config = dict(
    d_model=160,
    n_kv_head=2,
    activation='silu',
    positions='learned',
    tie_embeddings=True,
    init='normal',
    init_std_down=0.00308,
    beta2=0.99,
    grad_clip=1.0,
    decay_shape='linear',
    batch_tokens=[32768, 65536, 131072, 262144],
)
Each number is 500 + 25 x the weight over its row's rms, rounded and kept within 0 to 999. Layers, rows and columns count from 0. Numbers have three digits each. The size before them is the row's rms in percent of the matrix's.

# layer 7 MLP down (transposed), 640x160, rms 0.148, rows 510-550, columns 0-79
103:525526499480471493501512497511538517487516470470521446493473499505491459517427473510496506494476500512510514490477502477560437518522507472509533503567478494502502564483485491467472479456510478477473474473498524497490513481514484460529502473
090:467504498503491532445526528498465539479515514499451486499517499503511527468531467508466496507476513485499486482511503508512507502476486470522502518461455465518470486467523472492517533470501519494556513520533536529473503509450477523495533489
095:487512470511494484474475473556489514525515493518552506526525496504518486497510488498487495515445477466551509492517537458490529465504475450477493484477493511552495477480551508516520528517517523491480491511483532512511500485457499508490495506
096:498518504474505459467482519484529511509472514463505462504486465490488501475501520539561518518479518545504505488504524479476499495467541493507536490496539479562530478517549511473491584451496478516536502490519514496478542553497464515525483506
095:500417519523548513518510461528524512474509503514476502439465515533524517476484530476500536519507499478491483498518498479474528548520477483488517527491483478528504500496497505494463462507444528473508532526481497520512494521488509487516505520
098:473486461482434475515514476477490504543517503523484506509503496456461505516539474521542482469495515491519514550512478462542522490516492523471493477502442520467470521509503521478504507496484523465486512472509443523491498491457521484489514471
102:513523494452518506471453478525487518519500483537508527532498522472448489496493503503521503512515456544486503517461492521490481523495517488476530523495511531506499477525478493478432483521474470529526524533500460519506483530519438466519491509
094:433500494501502488470500516487513469538509522483468488474533502535476477550509493533479526472512585436489493491498508492543471487527475484502511479488454452503509476464524522488513504507467512525493495507550485497536526480481531526514488501
102:515491526551511512492472508486489530484480526491511423483520553526466504493521495530489534543531524493486476501525530505493479553482560463475499521507493481543536555503489505482520481500512463505527479528475496485487508518515488467523515493
101:492525459477512476467491507490484541487485534479522470483507515562469466513555473494522547534529474480478492532505527532531477489520511503516495497491471466511487509518484508476476540563508504535539521512536514527507497512495497506529516489
097:506483474450462501520474510539500540515538487479483493439489481520506512477473475481515533468547517527477471472538501512520497525517522499498499505551545541541501526486461510502544486515520466465509505447519502492517512524534478504489515497
107:512530451507555468495487479460528467531496467520492484542492536533471509520493526506515525492545528470535517507446501457480484514517516521452504508467521463509488452506483493497496502513508456456499529507517478495509518541501495523536414485
084:490519546549504480477449478505495469541489445494504485517496508512533479510512442502497532480508513505466531485475489461480465517486476538488505472490484517513470495520498449457481501525526520499524479522496461485527477513474530534526480530
099:489529500538480517458497465511540533454457490493514551528511494488525539517501510487484490477518491501528482492507476534484496529469518511481479484505491537478473479505482519460484489470501521475525496484512504539507519457528486473516540503
097:493481479517460556477470475464509517515468472514500469492478487453518422519463487518466541529508502453470485526519445489492501496509535471499519505538493526499512542536490520470509493514505465509486510473508491479467451514486517530506502520
100:530530479489492534501538501526535523525494472534533498495506515524501469505539536502474508487485521504470537469537492517458471509465537519473478518466546541511502509500492499534471491490482533522525502507544528480489507533536533502515474500
099:511507513480538530474514470459505453479500445497494497506507481464488510462505440500541501514478509522493514494473487483489474534515532531484521544493487522532481470525503515496476525483465502504454492491455504462483435494504467484492482519
103:513519486469466447501507497486464518486510519496479467525510480492531491456525528466453545511454512500514544510525523496481508546506493493499497485454505522540510435511534479542477515466490504493466489492523470503546479550486443514523484491
094:552469511519476524504540512502520535523480521515574522480512516449520523523489531489526474576532470528480487510501534517485496506519501521487543497500480459481528524507500526502483500550490523529508489497506514503521506485541544496455516535
089:563485548539448496536538518480528518477512502516471525500469483506486511544473536533478466494517495481499474512539495516541529507490488535489468491501513476478473527440487504516478465487493481520500498480492497523447513522519485482489475556
103:494509503522497521476536494496494476513505535548495482497531499519498510440504502513501493498517475540529477543517503541497516522480527444491453541484452529501507484553469469492518496522492504485509521501510497527469495535497489542530483467
109:511489457460478498519498520491462505488514545498507480498501533502489472486520521501513520508527487519470511454475480469463515537479488475540455506496519483522480519507493490489470465465531472471494499485549488537457502493513504485503506517
095:556529489514493463475509472478530536535493467464500516480517511465500488456484531523556487460538533499514517497491464487498547490541517490503495488495486503451505466488518495514530505489499502505497492503512517511525505490459524466496500525
093:534461459515513506549493490487489502454523517522455524482499487494528530456479470496476473464518493481498496511518489500533491470498511510517507506508446504510499541491497480491501487489520477522457493533529469521478507478476542487507550461
106:529514465500495506485485502471570469480484510535484488530527486523513484471502526507552479521485566492545506482521512523485513501519517514496520474509538526503501466490519480525492469562506469500490532540519487486520497517517523456510500508
091:511505515557480509511498519538507480496544529522500493488501529508485531483519494510509536491538559507503500517503502563483481511529500532534525508508478504478492501506513494526550470508516500466493481502472569524484466517511490535518522506
100:489519511491497480490502466516498541497527547483533510525491561530509494510446461489485507478461546460491508476520489497499535521497537500471525461494496584462477542477514479468544513498537512464472481517513486516488472520502484460526521497
092:509528484511461501508473476477489479498486475509514540482509518504497510456468484480484507480508455451535478520477484498533549499522483509485480518492518494464504498517467504546534487494489480462510491495488499487498519507464465494501478497
095:465519520494511535536490485501510459546528520501520463515508480462517485501485512535456529463482488516506494501523529504480474533503554512500469497517504495492472547453482524501538462494490490533477497482561499479494458497493437506480518477
091:510485484523496522490507501486498526461478475496453522484528467506468534488489493500472485506529475462524523559515496504473472507499498489563527534474473506513462497497515478492501475490546490482525495483501440481537518481482510462471503456
089:518528460523492491524496500476493496504514432504478491524543499475519510518469483528485492501485499477496517468490477525532495476466459515515512523534479544461462511457490470543515500460449518471497482523512519520503512487480488478474499507
089:544487488517460493502544537520467537524507476478530481480510492498523528489473519524505471518528456509505494482520533555493512529517483489541495489456466489506503463495536467521506502502485464488491448500432525477509504468451500518493532473
096:569546517522546580493490486523498496499454447500505521524501495462498483531431494534495563477510487504541494484501461517529472487465528538461512495489509514508500518445477517473472482499486439521482514476520488485493470500475513484520504542
095:464501541503493514502485508547550484539481504525519483532463527533530506516527514452465553493534510510458516465469522525508510495472507507481509535487507483492474527521527477483504511498549491492505458533535492511490542504485483515543496505
105:511510509500501499495499527481502510499521465451443522495468478511556517518470513527455503502511464516529505484471494525523493496503484547508490499555500510489477505501517500553532500461524481500458534523492493518475513491541452533491495450
092:444453530514503539517548502504516494521501543505489499527492582468504485509528451483560468474534527483515494498541520471520513460514519499492494509504522488473464497551512509518562521511476503494520491490513483501504498529504465508562493507
110:517509481501498517494458493523496522466533508497498515539527500546507530521459555524509475469531488513495479506501474519498491502541520489481532482481496528522482517531466552466521521495503480510506508522466466515529486484532549503489497514
093:469518493520475535480498466499528468489527527469484507538520535481492461536498511489499515494500495478503472507490530501515507526522499464511552483501505455516480463508539510535515475482478459488466488540469513498458491545490497509511453523
102:457501504466503534493501513488529505463481515453504511521468489487499497523491489489488475491504540478538541549491443540520515483559515528519495454516465499492525488495482537487472582501465527456468511483494478527496509517510507490494503513
096:490479495497507504484492528545491501430492495488462514506518499491569458495516514513487469499492520497564471487512495538475504502476475522516511489461498534458456501495514546515527505483496441495465482500501516490481490502481498525500472481
102:499480507475514525503494495485518507508523549493472510551503513485514462488487472491514520519477512492512477514526513456487481458518533426476543542505448504519484507460498503516522477488511511462484497469495523516491451539464516534531518512
# layer 7 MLP up, 640x160, rms 0.163, rows 511-550, columns 0-79
090:516503525489487520480475462498494477521497458501544478526518473499495476494506507534518500479486492509499470479466492512500498483520537452474490460534532498490536521501496507525445460487511508476489524497522481482505462509483533482507527549
097:527536514474519490477463471488502516511495524479518536518530510520487519504467540513509537505579475526502508530528475558481495493495474437492526520495506479465520519520509467493497490505523506516515499546502487507505477507540481518507516519
103:482521495482497494519514491532548510506475476453495546513504487518445488516481536493531567442520505492490498520451479547481468516539491504517499514511507512533496490555519521472485510451493507527523511514504467500445508499489481499505466506
099:496515481509497544540494509500482510486509435449492504516519506491473499559517491496475479486526528518531529470520501535518494496500552466536527489512542547507494539503495478484499524498481480483529463493500491529523493503482487504499493500
160:483520481508522519473477460502516493507494550519484532478509563465499487472505463537552460539422526494487471487537513510491539512479497530499460483489507493515462494508489504474516509505541480455500498537490484482470482543499495523529497481
106:533501499495542474517530479477467511401513484528498512528471504520477513495471501513473510509488532558509508457504547437487457504532466516540525490511463475492511530482477461451486520520497469456517469494502503497515533535488510532451523486
097:550487510488512551532492480491452516492444496488523497485511514491521476469479472457488492488535498510532528499515509506470494501496484486505503511509514478456508468496507497506460476478495547512471534544508507497505474486510510524529462515
106:475525504489531519492474446499465493561485508497499498522479473426524489528493556494480475542474461524467492547529521490480473490524498479475478509491523523498554476493454503515506483554520519489490478508467528482518480491510494466483511499
101:479528517459522449467495506530537448498514520475504529501514498533455462468476506515487474488505492464501487529469488507453527470510571494518502505536508507512531477545492535507492501491513497519470493492480503490510507512527536504520490523
102:522510490494507461523501473523470484479481460461489500554506483468453491563528464529542472482498530459519512504502483453513493435475498472471508539493478496537504500483535475481507529503520524496485483551513496468499520501475529513473444494
108:509496491492473484526457485501506506461497508483481490511481538497498522530465500485521476498537531485507498537477488474484509523474501501493462456500499494496482507573505483490495515503562520517485500472481475456470490503514470478513480464
104:520476514530478514439533493503489464498504479512457490514495463513486524495499497499501530504512527490487508505494462509463504491523513498485547517509469466502530466518512496460510519528472473542525538457526538504512487510509423535465517512
106:554497465518491486545450508467486497494497476490492497481465499522534473530542453498473523486528520511458434482519521508512564525477497540506521516515510520530511521494492470504501489498500524523523486492468489529539465538502496489431453508
097:514492470506502492521500457498492493482504525499489468514489517497490545519507484487539489480499501495500503514526513511447481513426493521469479484506473474460538476471517477514528493532503502512485496473534512471506497498510513462507505482
091:508498563513529471512524514460475510483493521456468496469468563475478487529464496550533490527584492491496485532477550471495466476504495526528515528539503460523505479493493479447477522470527504530517503467512501520508517463490458512501499476
103:455524492495507513495487502470457473500526522495532493516419533495521520475511485513459465481547501511511528517494510536508447487503523501545507491518490448543548506538498438488480507493500462462484502461501477499523517513515489520500502507
120:487472542479492536520553480533467518467491525506477550500497501555488527531501519531472455470500535493505527463472515508476534485515500483446457520479519479527543465504531499504459536501481502474503499475514469486481515533514494491464501516
089:503544490517511470472487507483528475453498492488478524522531509500539499466511539520468539461506515488482489456524487460535483493528489487517472481468515536507467495509467514453500471524511437482485526513483467489505466497485457518521477541
083:475501502458485482470496482475460438518468489511482570506523491453484495499456519488468506477494526487474531450497480526502490498505479513494476483526516480462560518504478479475516504491532492478536527497527480439479493473483496523532482515
099:488449503529516469511461540500478471411516464503474489505486497470486504523545475533515462514493531458527476456459506480491514452517476488438483540514494537482519495514494513527508497481502511491521505512504507495572515514502453518502511504
107:535523477501509457507459548498488540487503478507522534503529510478510548493478520484519477483521483500513487451493460522481508523448489483504484493497533534539526509513480472459467471527440511511509481454509490504539539503499517483513532512
106:498464474501504510476487497502516463496517482524514477499497444522530539509529496458461490533533476535485502501539466538491455514456471491485542510486505487491446532519491481482484531500471485505552518483489529508482492508518489536511540524
094:519545540504535519444507511494549515508496513475493499527503517460545511516489539474499493489500506450534521508493527516511520470495522516510493500448486504526493508538460466482494488520484475471510526492488520527477503461516461512500474512
101:567528480466504508546506494476504496473498505482450542517505484489469512496500487433496485496532477508520488518513491414464469475474507511499552509498506494524514514494519466477507532482473459531486496507522469504486518502457476521502464487
088:522529500519514503482495517536495500532489538495519512521497487494469488486527499449502509501472490500469463451493502519458570513519514468521535525492515511534518530531501488506526473531486490548466468477514492516512448554485526513479471548
103:496526490533539505508516512472513479496474442483534506488510459464457532450440459497488489515457495515470533483476501511514478454497491559499539492514493503504479504529518503488501514521473529491484485483454475546465484493494497472497471496
095:490525510498531479445500510515473484491514492469523482520488479493501458492536521517493558515481526516457514455506519499516481488506537481437514501524501503523482481470534476486472494483528503531504501517483509500487481507518555521509517517
087:540485472457500496467496529533502475486501533505489497496479513516466497469541540501546506538472493521480497510541553478505509478493503501507491500542489509495512528481519542504505493543483495500467548532556466511486490509526511500500515486
091:518546512459490464488479472464512459486481502509502490507503482478482514517513484460507481507471535540464528466545508511460455469458524478486521488430476500530506537510518530482482494488511492506476449530486488471521471488494490490481531513
091:514484500485523454507445465455513523504454494492512480461461452521488523509445484493487487499494448515556512526505488484468488473554496493504498490499527475500555507520446489483505480468493462514511496493518497488497431486551474490482470495
103:444506501502497522491451468473526515505447530488476491485508531521480495526498486483498527505474575519486504466500472531500523454508495516482513512498473501488500562443504576507502470506532551481528528486529494522518495504547477499518484500
081:509463448490496470496502565502512462479493545527501484474491497477475529489496523489465457487522460507498514480442508525484462502552490529498471482499524490476552505456468487551500493504527543486480540526492492504497516483518462511485507508
094:490524503490502489556453500491509504503516488484466535506493488481508528506497470502509476472517447500505480528506489447507508497501496493525502505489499517521531481508488484514479507536450467518520513472520493471455468496524512494441517531
107:512494523461545479468496496508529537463490506522488550517517496456539522511494527519499489522466473466510541528489483479513496500539477493464521476505537441494514500493438472499485515505531493477527531516462511497484534508515506469513518492
092:498534486503486471466510527446494496515473426494514498483513505526558485471492536443484507505455514485535495476516474507527448524501495491490481511505466550491534476489468494530467473505519474479480530517526503487495524493485460510502491516
108:529523475467512484448473519538486492541435538528490515459516483489506473448551480496497475479511448506506466498498479498525495458534483455501507506542507477492499495522466506468474506490516524475528508511512522522483473492484498478470543494
102:498505483553457512474497506528449534505518490515525478506513486556463540470449502520461514491491481496507509479499482486456499505483523518495526523484516548509520486460512528542462500530464574495515471489511491501480518488507477521492473500
096:510506517515522507498532470491464526517527499523472488476498463526541490465492466503500524515484496504490460495474531520415521508478492473512521528517546519521490512457528497531522464510543518493453558480516515459485511503499513535529496537
105:461508498507472543492456494484492456511493505496533514578516472537509502509472537501513481488526494512501523489490477488464465483521526506502500472503500518483507503484527468480495519524469517501511462488470503491511540487506528503496522491
099:567495466509493517480514490544468511451551491507482490514502469528492484532504481474462506486505511502480520472474470465499470515552516475480546531535441477495475517524525462523524491474489501508474528525514492460518501500487505501524518512